Part of a small language model's weights.
Size: 15 layers, width 256, 2 heads of 64, MLP 1024 GELU, vocabulary 1024, 10.4M parameters.
Architecture: LayerNorm before each block, rotary positions, biases.
Training: a variant of Muon for these matrices, 10648 steps.
Each number is 128 + 32 x the weight over its row's rms, rounded and kept within 0 to 255. Layers, rows and columns count from 0. Numbers have three digits each. The size before them is the row's rms in percent of the matrix's.

# down: layer 2 MLP down (transposed), 1024x256, rms 0.138, rows 413-465, columns 128-255
# up: layer 2 MLP up, 1024x256, rms 0.289, rows 414-465, columns 128-255
down413 095:133106108100138122128126134196174114138111074140159108187072106102131116165166140091106099129108121115127145124133142122090130146169137083181193133101078156148053092079168255156103133157121175144094161095084175120090068169137088155102165058142123119122107083142082095164154155129149139050215128146152093163122112128094098130134138128124087132126152149088155108198112090124164140083153
up414 103:125117113078149077121112093182073122118141090155138175168177071134164111080162124172136079147135132063117123141135166135168106178090120071090148100061033124137124111138158134114155042174141124136138105133116160114113059099149153100123073128143119132126132198120151153107141124072134157141172099099118143102070132145178168124084178120193207160113153102097080172149150115172194103140138
down414 093:131058131092133141064145125181132116148087175151201106102139160110105145095115133123149139096117123096112157200101146162124097093159147144081127123116125118159135103084167211173202082185075133119123098198101159091107119089151103104149117092174150165151149186130155193112132109058126182128164110139097100114101187134148173091096137167148183157160062108150115120119156110109135125162170
up415 102:092073145119138098091138081143105102123120171166215089101147153135159177128135129093117167169072133102091086111084109121100150135157110160107151096037062135116074109151149126133164171085111121102150119125094094091109159082061159140142154148138121132128106071107111112171196091112092145142173118147109148084068138105171104146161133135164129110134146191129146112102164165084107082118071
down415 100:134072122159116074108071118185198164093113090143128136130100201132154145111126054092103149117146103145202126120156136112146136099179166144186141106139118098140049121187100214156166082108103165099112082122106142140127110151153146115136058158135150146137159141080113140065065090080087179172131110156092164130148115114096143080106141157090132151142146081115098136162157114149138116124144
up416 114:117158145106175142105154142116115144188117139123108126140114144167137100070164102129149162142166127083155180086168179171117166119177105150180108162127094120104077113197155044162087122056116115171148116084080071147165135135140203159126086152094123120159133117112126120156137056164139105141132135116170097133110089107138114147131137162147105117141078210072115153166124083155131123081166
down416 182:059127185138182164096174119114087174128147089158156071173109056129140146123141185070165125181144124124161132084193184130145115099192139107147143160181119095125107166106140070087148191125137094147137134105100098118155106099157165115117103128103127086160137122093129113182105113097160108094170083118167151178089071116132115097119113140117131109108079180133149113125118127138093132088171
up417 103:144173124060151097116167124148158115145136106094080180210163104152102138188156130157114123146163101191130149052150093163154178165138120096135075130145117201107113134151145147124125101148110191144152069096109175129207178150085048141125188140135076155129114145119115138147067158138121034100104172167185122148147095110119137111108125096174138121124120118142111106136074117119112159144126
down417 114:156159119174134128100165155132092140166144112143089114071170105147175128118098079062151101168154112100152090134117074156168075112108135138188130174103178089108143165148127114110120131091109120078147211122100078065135129113128134077143145085099156149160147105076150138108131080094090156102175054116076113080091126110124153124068166167057198108153136185110122157116149123173105131128124
up418 100:104124083114124122091184157136165105065136119158129145107101158152112153075115169136134128136057161104129140116159140170175106129155167162147094111165089070117138133140061162044092106138127123104167069153173143077135148139139168109130126151125142126119105136122107107091142143126211117130134129144157074074193107150123142086125140154172132151083109120145066116165145084115123154144106
down418 093:129155112104090122108166189078156048147148158149119155142095108212141139124185138089101111121120100108082121115122109159184175094066182188134093117117111102076111153046185140084142152097123137148192147111169102075169148140124155101149113129111099100052078135093110133179108140117103101182129134172119086122114130143097167056156140125216168079121104128103094079163111099110105175169151
up419 104:179109142142117075178148130103136162124153110140136131176130125122131134122098174115154139076133095101153116118148171069148140164175170110103085146093084138137181106172129110121113071166131070098111125127158139160092124154141124151143138089067153051097105143140110181102137087112108142116117073143133095117190121100106122090156121130069133163107108111152077132121176137100074090096127
down419 097:154109083101076133172143139149141117059118120116155123158113154188057097168098155152129080166148131111148039133156086090140177101123131151068051187158166117098189122107131172139144162158098102148126141122120112162152101129148115111147144103145081099133079095190115131161143176138104103127141082196100116185134129079188158130154146087119089126121150168164118081100146139071129200078083
up420 095:129136157118130094133141116212162140150100097206121079109119148074182135141161111126095112081147142129095137133170118173149135145149121172148074121106137092083139126175118114149150123164084095145145114101158100061193154152135209108153157073090119141126137112130104105114103120081179187157158151142153120204167092162130087149213131102110093108077134164083115129136144148102084095117120
down420 090:090099122158120136108126136103084039100163150161124063074140096121092111132116168111087075128079129154089111147129065142127151117134098145114225100160093125125146189122102122088115058166111115122155169153108132109143178130152151167105099136132178121133138161118149132166168136114131139121154144083110095187151130136105147128136199095087091166111131142185094127115155176190108112107147
up421 099:070107113120080150141114096109165169075139166105134081153150143132136216157114164090126128153128121175092115076119086141113109129123133126120110155127075116131027111158108113143091186167157139162134091125138136168147134115070124104154154150155094191154159216096117115140140168185107081102163159080120091140121086157103164089134171100186119135082121134115074147131117129130116105159141
down421 110:062159121091144204138162153199131161150108067158079150114154094156168155105163117124184107100144105091211151106153153155097118091136138146183171139134092154186081137165194067125126085116166143138119135098130077101101142082118076102149106103136174127092102182123090162170103108075107110095195121103188148129159109132166140122087152130108106098143153195118144184109074127170107083108134
up422 097:118162023164089088127153123182180145084163096088129141156088095110161131207077123113157123090167122132115208089158112065151110140100114161100078111104146171184113101107132130169159139134158105132114122104122153152137138095140167106112221143111080136088140171113109173142075175151148093116160134137157070147173138110100165142125122147142133102212133139127111149105147104115127118077093
down422 105:136142142124114089121137126089061147058084117050128090138146173116134137143134114152165143166123074115131182102222164127121152081129142146162082153125138139149108190102205123117156137149117137105122116098162080103093141050157117110109122091120129145163132173135145095133074116142115140160082099128146114158061168092132145121143115103106113126168179111167124092090090078121103082118107
up423 099:114034120093084150102137077131118173124145154118106155140182108116059083089139166120137137107146062146133117132159062121125133137156157102145116169156046093104109124075115159145137120118143132137144145168169160095094111114117063103207136119124105143067120137142187155103092148056085153191137084092138137121126122123124093106150161170113060087092077112195168116098109154084128140127137
down423 101:156138216113115159062113105161134111161147162168073116174069146069100130099129180095097127118114128189132147133158128122154142177114178126200104166164163095075097100172110163126114132123129053132128152134135131113127104126113186120166160164150150136102152162158090160066190073098129062107119133078128108105112095134164120141103171098117129121109073192093094113170134120105112178120154
up424 106:143105071178144115118095118161106139119126125118112087092103186125133155177140087085138181106099125063185171145184129107177092170093084162142181174120142133133152061122106150075059142130086157191121111121114209130157082097100142117175114034175089218152191127155174158111144118110137156088102142094199142140104101147143137069089152136074115136158096111148171101097172104089124164134182
down424 105:112157107133085180138107106139162095091095155173132142077090191120153134132135118121112168120165102117169083089181143095177113164085130118138145157178133107135123122119200139155081174119089122136082085142190137154167086162138127159123137121136107157106157171102094175139077113116170108091072172087068141151190163125071129113108180148118146129129100053131095142166147084150110142180137
up425 107:067140185120141051172077196127083168186109144127109094111124188117150148092186101121132139130173163135144111118087076095141119162154102137153079132175155081129132193149143147095110074139113159101084167130116161121165118159090146106166145155153160132125116076108142119097134113126091111121150096110080146103144107084118131085147081170127095200134194161108168170125111099169126115112175
down425 100:107093201104131000137120167129115170157137163127103041133137129112113122123145094121112161085139113122095099106077113112097088139108112139159150151148134104143087123125133255090157106193088158103099151139169152090108115170144167175169155164121152139146110060104161139085096152157111137115153077087106138124126113153175162073142093116176083191161158120136129155160130128149136173125088
up426 099:123127144134088169143118142109155134139135078115087126046135095102148175133104144112152137118158091113131153116201141128101136094079184150185087075150138090101132157127091134097140123128133130116148125151155157114149171174122137132143150134121125107082158103130098167175127110134070055170137076144165127167149095139115131117128071119062195150158120077183138149135075129121125129102165
down426 089:167119177103068134144122172098126137135135119069142116144181152094088122133148113123101111106068141093133110109118165148086162147169121118140127081105123101067153101142040225085148125102100110117143110157121107090124102108166154140133096118151159179148152080157149145156113128169102061133080065130188130181112152095073164152107127071135113097098132172158092182113116119196086126149123
up427 104:108154118151127092091161153063144138155082142167088168109120168113122152114180160167161131066144119173141159159149070143124162187102101081137173087097142111118124120160155147098156115110181081109116130104127105157067152102148113070126141144117147133112155088106140103139185110168165088174139135098109150119108184182140133095161148085167118152200066105059140104115068195142063105079153
down427 103:120102114128132060149136142090146124092118142128066157190168194139096151091212131121124116093134102066144152120112147120168190234114124139140108139110179156134116158194140028148113092160140126128098158120171112116029144139140081122118088144129109126113103065122123088100151101094113092114143117112105109104123099167124122148165144130145070151113124131114156121087121154145125098102154
up428 094:128162184069176146090126128136150083175117157071146106075124129140135160204125141120144100130115132134152152102093101111084069169177177154184201150125153107083130082107138147125143135117129096128103087099149131137102133105144166089137083137152187150109135153222099094112089129142079184111150164090124169099149114109090102075058124132118061115068163171087127173130137161133096155126085
down428 094:103123167104121160140116154091128085150165093076178130094143188091098162114102127122119093159147171160134167126129138173149057125136168101105143112130172095144155095131113106170157100156083161141109112118110190181100185149061123142137139105109165118136104152125175099113154123151039152153129084139156130136078172111143166106077105136116089153127081131184166131126135095194130121170064
up429 098:156092173145155118148073053107129167144148103139069141138102134126136118128197133108105096113059158124150201097155141136169109192102166120132145181121146174139120158110100101135114127135197047125102098109098072098135093162178152071125125067143145175191137121113109142091164081115143131151131107097095106056130204183169123062095191087156175119151078134136083099063101081150165191147122
down429 097:130099122100173136131097120105107140174097143153100134150149113086089103132160081151156089116046090106164150180121126115186164122104173161149139171154150128126119140123142110172144088106156126088101142132102108106112072104169090137131129139123087200118120192099124206065148142058154145168100062102117144145131180159120110027074142125096169104135116109117140150107071120061171177116139
up430 104:144112105096121141069125126150111133158183175064150171129112118134158125159129130149125130157065111126098176165065097094107095149150127125150143133122117068098134103158206131095153108112116095125121139091138077070133119197159175132132138207138200163132119124154067062086108112127142173162125069115092123110129114143143088133178110168090109098137133151147194154107197075094197088152102
down430 103:113188095100084158061111147093113106175180049177166121140180158145164146108067125119151127127164131139185136133138116171076121137126123167094144156136157120128107154130099156128118098155120130152132113128079101198137157113130091152115132160091060119137126144107110123130134116097059070112053104090180163214098151143185087161161110141133120176123100087095087114176136080139153146143123
up431 104:137121171162157175118153106131170160167151143169044122071159133121128127103091081133109121134090126163128139162118126131165193123135081140165163149113114116103141110153084119117136145116122077147085157098086128125149166111127117052081126152126179142092105140119164165170145138116187084099152100177083145118139149087087107157151122135180159098150103053047121149154101113138183098157105
down431 111:155124103130117128090148098070137107149112121092158074102140170149181168130110133106150111175118128165120117149093127155063150124159089150158100157078173160084103182093141170170108147148119131164145084150172161187096080140170112074088107117154074094060117106166077171149126084139190048116071115142136136202058071139106127075106120122153201088096139153048088180153172102120115169146123
up432 100:158129151146151146111096123114063142164099138101114119066128117139214133154158160148079156169125118074109097116140199090157133110087158150116106155107161135158112202141124129075130089128144096104120153081149077150114156101116135122095083148109148158139154144124164093140114104129105086180205098096078076122151108091125156114100113180174178088111150192060104151092136140125115157098086
down432 111:162175175093101142088126135132155196181106080131143132167082096142157112102140136121164090125113102166117155106183165083120092100208118140182118138130096099121129145180160111098138103121197113174146105133129138183194154067102147122117157106081100072149141160204159138165139170135141134155046145122094152124107098163145116130124144060096141110156074114126132118153063058102109178153081
up433 094:150198107095153119105081171124131131119120121165124179145135119134108117103158151193112097108121175184132095155134105204091177172151085115135126139060082077128149106081140144101069117097101122201108174094147115115148118109140121130146071161142085066129149083175120126142074141156106086092136148106190181045073125163167077116090160137102102130092128118202155096106180100110138137123138
down433 098:152116150132145110138176132120151106101199136093119088137140108142118131107154200093138192200154102157153125088126112139104155121120086079096147150130188110133118143069102103105130170086105084084070077181126162150124134119106096097140073103160148090120094101119112166155137133122120139116088105075142128147195153141105104138146119141106190096148117118135132116116108112099152108178115
up434 099:142160105065145108086148115088140180163122156065192132121060136116189078140084152115145058120143177166125081145115083138123187117080160133096125135116136120098185110116180159124180134169124167072155137098133134118099105127159156148104142130167098109094190176123097125141140139109132134181128091156117104123112206141054119065089147124137158098115100095111091136110148119126076138142138
down434 102:046137080170132104160153118109130155112181082036183137106111156113190108092119121148128074217058104112122105048139156098128137067126139092167155204112148127130123091128177157164111093118131122117070131167127158153135127117109110120122127159114115154124139070096166104195100152180070149122147082133096104123143109130136117132151138121136106121097148089087086069105088115137055087168126
up435 101:107156128119102130090125119152100150123153111165120085106116138108142150110132155110098088147074096155086188097163147088152172120101102096141178166139106103175153132108106165163076097119165127203136192142091093168142122091161150147135117217072118104117143169096198159128184118111058136112121117116155124146150136111136117134160172138083153078115122136114178137133096103083100113167123
down435 100:099077095154033110124190163158110160093095060116174105131101132093073123143143143102168121169129128135131108123036136093116136105117114144148089127158182137083135130120142244155118095129140135160153149160109099093122145091078178112197093134117136080082102130126154116188163107128120108185132166121104133185154143131106097127124097112124174117168193183108161114158126187126097091135167
up436 107:123102078102105158132109131092104146112113144132099113156145117096141136118180163181106121155082203148117090121156162097120105110127075046130073153129152119117187111140156108091112106164155086119113085145103129113141092119132204125113124190159149214155107152133128176090125231153075084071066130106071112083144102171105088118137125105196103068131196114134139164148131178198146123091167
down436 108:108078151132094110114155144126124184166062086142129103122117120180120137104149180148132134145102137132122097141164134112138175104153033087072111168135114119116158059119106091155126116134111093170095157161101064153147087141095175129140098144110141163122090135106139146123123175089139124109071120112093105126143131133103064153141100139173103105125179123088143159162150106173132161071219
up437 093:170160153147135120145092086160050149178104152142126119073162150142145178171130109129095173119106095165079123173110129176164130134104136138050154147087152133143193108130129106186122089115062135100121093124159167138111112151134103081115097119101107116083144085091126079174095083126137123125132120102148126102086053155183160144092108167121122074176181128163110150077108139142128131083068
down437 098:149163091139092202085119171150064147145168137141146163163146073156147099119144092104129120078171105155156134164174107131127167116095058151099137138116143144153179115135164089132125109111129091166108161063143134172140123186133069116167133154126156133191091153141148168199132152122113083149133141092137154169170123104163104136199129133111107148200067113111101075163092122114079108177128
up438 111:078078156125140124170152162095153147093120082144098177167131202114082167096149107170157073066111144138160191166095098143134131145119129135124158152130073158129161137163100163110184091124125106211162060106120103153161125091159132110096139073104157104118102140083106086093090071123123102141098132117111117156110138164106109092099102150140151109107121101113097138151121130114165121175146
down438 106:134076158134161168066146183120168127087083094172095165159153150134132142151103118158131096077124090139112133090077152132128172172152155121134111134125127105143086115149130188172225138142137202199150065114156096196097074112170111087111147126131121182096154123115127150103122127038117142107141123125173172108091113123098137084117056104155153147113124092108097172159109165139192050152122
up439 099:109057095157131100134156121177182179136152113142123198059114146142170154135160098133120162106101170137160161146135158195163111141085131131166139120143178125080165128101089122099151167112090152156144110098058166110122165164156116089143136075118115139078209160137167169132112120101153122136186036159173113138169114153146136097074084144060119111164139185116122139130111094108142099081081
down439 099:119194099079122145145185119118092131105115131162113133111153067086128052124181138103124161163141110173147122094136168188136126125145096108130183083146113133117144058139099145134157135119087139165113093150170137105106111111119105136103112154152122156092143162116059140157124053146174121089196158123085117149133053095102144090110115077093161145185200146078126157142078170056136089148085
up440 098:119144118161137134162119111114116170067163098101123106127114159110126150109152132093088141114117185182127109150133142076119144172057148145097121072135095140111126111118082088148088125169118160149201137163150100124120139127145096091141100085147162117093146131184140113171163111133129144163178101120047148111149124138165121116084116131163178107148110105044113069161136096176187139096154
down440 104:165108119129110134140122178130112081127122103086155127161135168130107131117089163131120135100085085102135231171144082121134094139104170162091168108052191122129176057154102049105150098112183108167170187138125076136178132171143165134156118116107121061103149197074147124137142105148148177148118089090153140162137189147156118119132106170134073124112119123099156147123122147069122137086198
up441 096:124153153095118119102157112141166184119101085146086146132110166157123084135106129089142188149162080114137102157077100078171117140097148175142098138120116056143073156110064150143128123114096170138137085086149141120159189134128148187064073153165038170131088066118112131159089151151102124118153134149151112111134118109095142092187161133164156061144083111117168120088149086065132100108157
down441 101:116158123113129146124142152107161187117142108125096163123128106078084069140159092118088142183180065157108089121150164136112069102150098149101093152100180053125089154120105060155132110152123099121113141133082160160136162122160146184128043145135044119131118120106091160171115137090128139161166115087152077176172144113150157105189131092070150068181154160094107112133184124133092145112102
up442 096:177213165158122106087115102126125163168104097144138094164111125174144114179170119112095160131135147120115151150146144079094102126102185119079156132120112126071103176130171106148119143128070134135118146142167093124143110138109160142139075127156078026158153131178075101112106138122136137136128097149078096133099249176077101103166179147121087179111149114078132147122112154110110174142108
down442 110:130066136155148125088107131139147109072143084110054149091153089114126149140185134139166124144150141144118102148127117121143122151092095130144189182129084129135110133128074105083160103083133054126149157137132106143144161073112122100183159146078179121068098151099089113138101121077136070151202157095164157158148061113170085115110096102094182049064125101158186181146132159142135153136198
up443 087:154161047148136156094139092098107128149159161103216128134100152147126149090104093132122159113150165121152109152141132155106094099087127162107113150117096100135173174170120183136127093128162139160100175102160110091116125134209163124145200114111100154144084125100135121133108098095149146159087114112159088110145106099180145136129142123082229133140076149117107109119079161119186095109115
down443 091:130099099128147131093144112138090083140147124112161122099164184171133076159068140096138121131126096131099110156149104152125116118144153101140145166101138114147105202102132255142165080160129085157134140200150124126087137143121156190100140078129154110161149074099183127091146107133141129162084140106139106147180110126173139132095117103109167102156082141122105091160081108144179116118086
up444 095:144154121105108171172095134111111143169097142080126089149129136136091124100152197076141103092103133172051150165151102155105137151155160118147138084105127123141101163108136138174107216030168148100110134113160130138161155105143154117107144161166105104144155104151117121195109096176121125143129120106162139155148147098151182103161122130109165127087117092166153122081115148141145051117053
down444 094:160084164092173143159141097161111131134165123125133066086133144088136075106104164085127077068064112121114126099145099106166136131168168126132118164122136100130087188123187175126139168113111152150134141086152052194133114119155149106118092124156191181118128122174107124110137123181141161087182115148114128132106117112074115096099103105100178118227170068145153128132141113091171081182125
up445 102:145116103143082106119118171174252157154105143116086144127110142104140111095152164085110102141180156149090186165122108111140095069177126160070125133110116119110118147125158136175128079091161165147163171082126135113130171126120127157108200154176147122105133101081178193141187169170166144084130065171169134113160134107048124172104112129127152175102057101116147117107044139092114122180128
down445 098:130133187163077118090117173092102082119174119179151068118123173099094131130071167147090148158162138104102122146078173125104096145123137120137152152153071132103114186174115236088170160102131184110145131149116144136134136076075088102133139138116130100106174104126165132162192150185110169128155124170118149101151116136129173147123140126181057124153098151121175159130134120166113156154155
up446 103:223163087143107149128134096116185136144100119057117162137087093072163118110136151102122119141114140149116128132084107130153115164156152175128140114174078088145144188108171152127118134132161083180097123119120122111163098141049135115149089105139156126193125126154126145085093162150131149142154092119141083132158166101148095107127144160116111112151117127076137153050126181078221124127125
down446 096:150080068105092176130122149149168071166125073099146164112087068102129153125154165141147172141165092138183150134167090122151129148184186176133173126134066118198123178063151183107120146098144104153105145091133103158150148154102078141148074135129154122136130143128155153157144188121161127079150127117126124174137148151167078145119165098130027139112092067126132103059105154128131130112126
up447 093:100077126137140063188140124135128116114130104141153134163086141139076158124134061142177156137050181149167131114131107067132116151127120094161109072134118159187153155083119116119066121167165140114134153157113133168140159189164069130161115117118158140135126122155143095112169047130139087131092166093082075103063103128175095151151101128101120102134107083119199139110146147120162064087173
down447 106:128141091114149092180206090115134124111108101139060116110118116174152170110097152105150160149099145095118143126123130115101157124104096096130150106117155184146143121148109044128129111109115119116155197157095096190122061086103083150192123101177094121159123198074122136098141144069183163078152170112137179138101148097162155129173123141118138158126104160145136142109120112118154081151095
up448 097:168106151067092171196103101096116131180043119122137144125100121161136164164172076107126141171146105079099124076128115110101121115209149133119079118028155084100127136089153179133124153103138171142153171052091110138144134126060146100155105082102110156135108117129134097083168106162124141140084131119128096122084170141101100106099128124079097087149156127049107075171159180151099165133134
down448 091:146120121133122186173125150178158069122179167123120169167094095075036156123132099134102125142155146104113093134077068096101122185159110068176129163090120135096132134083108217188155148102147146191169150170094122112150129111099128096171150077170155116116130144150144129062117085150087108154055101134096090140111164080164148170152093124116132108160113105154104122182161121111150144130128
up449 096:174109077063117116178159161130112124090049097145066143077107177156158086125174186160066107094174133116108142171127120141092124161167101105157096103131089105166158152126135117111163118137164140052146138172151172135120098105170099118114105087112103155137143114123136108103069134160154070178110152119131145067061178153142128160155133146120138150185084179130114121132095129129060144103153
down449 095:172060154104103179152117173148116128123144142157096110107122176150123094143120171133037110123118087124128121175138079157119152140138117084148098076165103104076149127105110097122163127095155130081145085141126124118162053154149122109077098068144109151138159110132127136172082148124136074139081073102160109110066141148200112196135157163099094155157099114155149093066108144144127172132127
up450 099:086146115141150141135097115142140117155155144080094162087144122106155121162102134159155184138074144123130129155173131088209116140160079151108083128104103131197109124092122146126107148126160129150140156117085082100098116136101107120123117143099056142071103095135158132109189146082175090151170157128118106095119076096134135153118176159128114092184136169146120142175126166125104085133118
down450 098:062135137155160139136109141054111117131131164100145107174173180153085102166142146108127135151138146058185122154107101167132085148221099145153095118185129132080081171062131071154092140176092162185142123134098158133130132141115144042162110146089071142127154140159149130155098116136056069169207123107110152101136163145158116084097153134070196103089126149067070123134098121104123095157127
up451 101:140098133131159162114137136100067088140148188152125084167075082123099093103119131112170110085138137141181111138125123126141184136080053126094101128132153130169169106147158122183088198144205103152183089127099124113160123135133124112092123160205105150158121156128179209145163115121072116128103065160125161124169121146140130102183175125155150164132104115069135116125168117114107093083080
down451 109:129125126094155178072125113139125118134179148116144163178090073169167115128161114088145133095093156145186117147153116123128161115183138153101134093119127150104160127122143173154132185121149155141183163110117109123134161176113102126060139207154084147122081152091102135118158147160088135174062155130097130123109106159125119165102146121156155129123122126104080147126154113098139185164106
up452 099:152104166115113125146177116131111123084134124167123192114182182153118173098143153175142140093100097172096158112173123104184126144082224134075124120095122084087135095136115171170145166064104128139126066143118146100191138153110082131105098107082140076132137152106172091154168160102125142149131155152148148107151100143068161131068082114101138168140174134104166113117091146131137158161120
down452 094:169111151108149089133188102099086114132127134153152117176164206153122119144194090200124104118123091140117106111150121159180178097130217113110079171153134144120140157099145255115177154055106136132160035155152148062124108134125154140130088115093119111157116086152133079156111166157097087158136137117157143150179101111131152137132110128120117134123138087120082078142119144091140139162081
up453 098:162092110148111133178169096112159130102112098056104129185161148069155169133133127119139198128087112105153106104137125125137125078093159127114156102152093123114177101162132128149113079167117168082082105121081122109194163162080118080155116099141155130178168120123150142079141120104134130088183115134120129082144081137117066134091147190113122135139155124148226113083142160111142149101113
down453 094:148137099115180100101124166128173108151146070100084139112112144133113112129112098136134175093110101204159122143068146141121103136163090150148140141128148167115127057139176114102104135181093111122142135113121131082147120135108168172154152113133134127141099082165147050237164136073092144146140084153102147097150105109082153098133154091125113136115167112208164067142135132178120080147088
up454 089:124110081137113151171136156141113105114149178179138131134149181139088107135097124155163138148158163103128139141124150135141151081171136119179119128149126077154097077173187178059097117119145135082107152130104144163123118071105160104136124161105096134072132170114136072119183072140117110164107097141151118139138144136171135173126147082088153153104140181127136174087137180105158185131138
down454 087:166099084184140166165117178153125166109096155129182123142119135070081113140107163119105130178160169129132144168086162102102065131091157062160136077130163071113153110101179077129141125152113184117168191114121128116124177150119137108086067145120113119100106165175121141115157102097112103144048075144187145133152147100131094161140148051086148152084049159146164142132150189151138157151153
up455 095:077163104065024171110149147083077145130098089146132081166106095121176125115040091083143167178064154141189135092133181164090133113116166159136138120062160151131109073143118172154088183165124131147081124088076110182118158124098135091144113095122088174138136133108119066178157152175179096163169155107116134138122120132140079155173125122121134142119112142028177132171077122118153153128073
down455 093:104075107095082177144140103088079083083107114163155160169069135110125142134171177144141088113130191109141158144097129075097143155115129187131118089104121095172126100137115120088158151116134118143119108098152085128141162126167114096109098081122057129196169153114168123170175113125169124148133107073196132168129069104142104097111134141149086037152080135157121184147202110067097114140144
up456 091:105119099101128078179136120141140165143056082137159118074130159162138180147131104112148170182096174168092114131100147136132122118092186112118133136098161143070092088107177125185115126153162133122166136137106111180200092133131170102129131114098116102138096150133102136117164100132134111134127136129128154159130130097187117072086104115095101140128153067086127167109078174108128141190159
down456 087:157136136142145081095140133132129070126124121166148114126115059084120122127088122144140091134106111097144118103099119159148073111069117114174178147102107131192129086101144164146081103119064120151193244143135153125126089084128165185125137114147182143153084137130158126084096127137128164125119146132148156138101136102093169091156083100147112137217171061156145178109093067142140101167167
up457 098:162162126077110168159106122100167097083096132066177106156054148185142114154097144105135146093107131114146098114131122134094133151163124170056145143129114135158136167174162124068177128137124105154075139108140120141103164159155147110138165122148123094115108173132147117163164128099133076138123167078164127109166103134135170091174142166091137087107072148100140115118105168120105137187136
down457 103:100127139100115048127164092061130128131167075112203156115178091133115130136134090114120158157183155215192059160141155109138115100068086126123138147143174148123131130091145140137078158138125092121136138085139176189107129161100156142157069107151067124116083169081136076179115105139109135073157150183145113094118125147140135140142158107135061181136108160073085077162147149136160151089154
up458 101:169166108125110133179143104093153151116133159134133139142131116163141105123078143169157079095132161078181141111076171112099140183170092097156168178085086152227155122198083179152173168187156173122099112141084155167221149134149081119106088137164105097115148135122154121092109193134121049114147119178143088172132121132177108089126133139135091126115120110128138171193120153086136162145065
down458 095:106126103098114125096091145175146152060144167124111145114133109093085124148048147133092158129163138122094200104125136114130121136128119105176166134100110154162098151152080150109151207179122110094151129128121088153180124121169097142071111153143145113124194135074140167175106127145167144126121129141159123198071140164177090071077146139159131081148123111161124121202138174103108134105097
up459 098:159085131107080063140118122125081118160142153098073077151114121134116103098119115098134092173148126093169175072064137147083151123126117133186124070132135151128124092133125121194176164154179121080101093151132131115107114130071139096135124136156095108080153149129135173099122047100089128125135107093078151201138148163144140184161131093146088103142111154083158140134172108187145130127172
down459 097:136099115135127099194122106153145162175099129107106122132180083098052082141141174138174117167166129110130111095073064125120163121150111172152105142144136131087102140136146205113110162134120172108056141120143149117109113123082142101078134109106123131115116120137131124070087096152089130122125102092149116116129139166148195178160123022068141056088142134158168152161113120137083161157154
up460 101:101117105140087096089153126109125126106146092139178086037157140101123101106179172127176120107145096126119126129122098101106129143095137141098121091053130116101204136158079136087092132094138132147202137171196098117182143137096101115187089139083128166128074129076141155122117153163085068135108120103153108109120128132169108133153140123123129074186147087145138163151155163139099139099125
down460 099:161145136146106098125162157126133114137136095113191120037195160098156073146154139085150096151162127127063154104095104122151128166062136136102048124082142126114152137125145208130123127092116146163179151177172167058174158123124144148134071114163170146162124097148181085134136172183159114135173088140123192124125155117173128137141117025126132150120109123082149126154139114153132116144128
up461 103:093142105097129118095119193141095133125080147130148133173091160058147164147099159111141094111103136175153090124097119094116092100122070148103088124139096144096107097152099188153101150071153181146105124100152082064143108134136153154136107064121072135093117092138125108155078134164130098199107152105128186166146059106150128135101137166089188086182125110139099113036080214109104121117102
down461 098:132158141170135193167163177159127097103139160117146149084138143080139118144131133142125118146097111135121156135160136159172144109131090170102075111131101149121139134085081146169141152123102167216180103117117087136112139115103136090160132093100054103142163104139137121119126111121090092137112169092136098157144117142118129132134094158161231181168107120161048149095083195120130143066080
up462 093:182116196097174077177106110147103085136144131187087121144152094117168195121107144136041135118137132159135193153131149156152122101073162136104173138101098125137157085125066133137076151130116139119160173177109114151138167095123078114135133135153137077146141174181119161142138162132153172111173166152079105068130141210118133145121138087102114149122134136147119144090071094113181144128142
down462 095:067063139007175120133139128128103170187181136162178063110134135090086097155071116108159124145135138135128125127125059102144089105143094079133146141086119147124126188087150105117147126132121102118158145116107122148199068106164138125145129115124155145117123082123155132185121108098121165065153148125147110186206166112114134103200143197154152146145191078180112093141147127100140146204170
up463 104:138172146110153100110125114136133118186082159127179134136115214083091110187168100165156138118118169120146141140093149167179138093145109091139109137097088106142079113137117126124056144082110156146128114164127071131128120096177087134129169128089053151096117132135121127090132164128100095089128121092089091145108164116171144159071152133143130136119163163100207113201108166089144113137163
down463 105:142128124126103132122136153152098116149101144135177113067132120136115121137122154181140098122144167106145117172076128102145076103189107074150070128071106134114145126142084113130090127078110151126123104149157094123140125157167071164121184147076098154148138107155126088115122145124106150111092144134106098090109215139152115152123157119143136138117109142156140100188134164173165096134121
up464 096:143128104158092108139135163037120171138161070131170130148117117143119137157156166053104111151177131100154096117159138047154127101091080152104145088045125128133164096140135149121147093120165075117083127123110160172086203118151142129081152102126103155074129143156103156131121092137089084103146088145137076117147120128152139076113115142134094134128083074126108102089164166085142141091119
down464 096:185168096156120130090096147100108096114083134161143086138139093198156079145126128125061162145166089162098081136126203121129127141072079129097180122120171093114149106144087176097127134089114036117057102112143145152160208150101140108085148097128095125137167100161116119127177130137139117079165106099119138156117117182111116095156125099158070184097089115099091111083106117119146086122136
up465 103:132117087095137079056172101152128121126145144100065163095112116098155127125156132122148110126126112138191112176113117107125213113131133085172081091160155182159121092142180131131102173069168111057112126119131151177137145117167115092099123177125066108086137112162062141158093120081116108138109075151108143146141109178174112170145106141092073168115105140109150108133129128190163094113141
down465 097:169141133124178158110123107078142119173097126156109122124087136183162100155125137070169157138152125104104168135136155093128185139150123111108135119167090111151051152083111189077122166082164158123094157110131104124108100078098133098121102118165086137128123135096121052102165132115166102147119191183171140136078148108172109135078116144086066158156136179169117170128173132088131139150177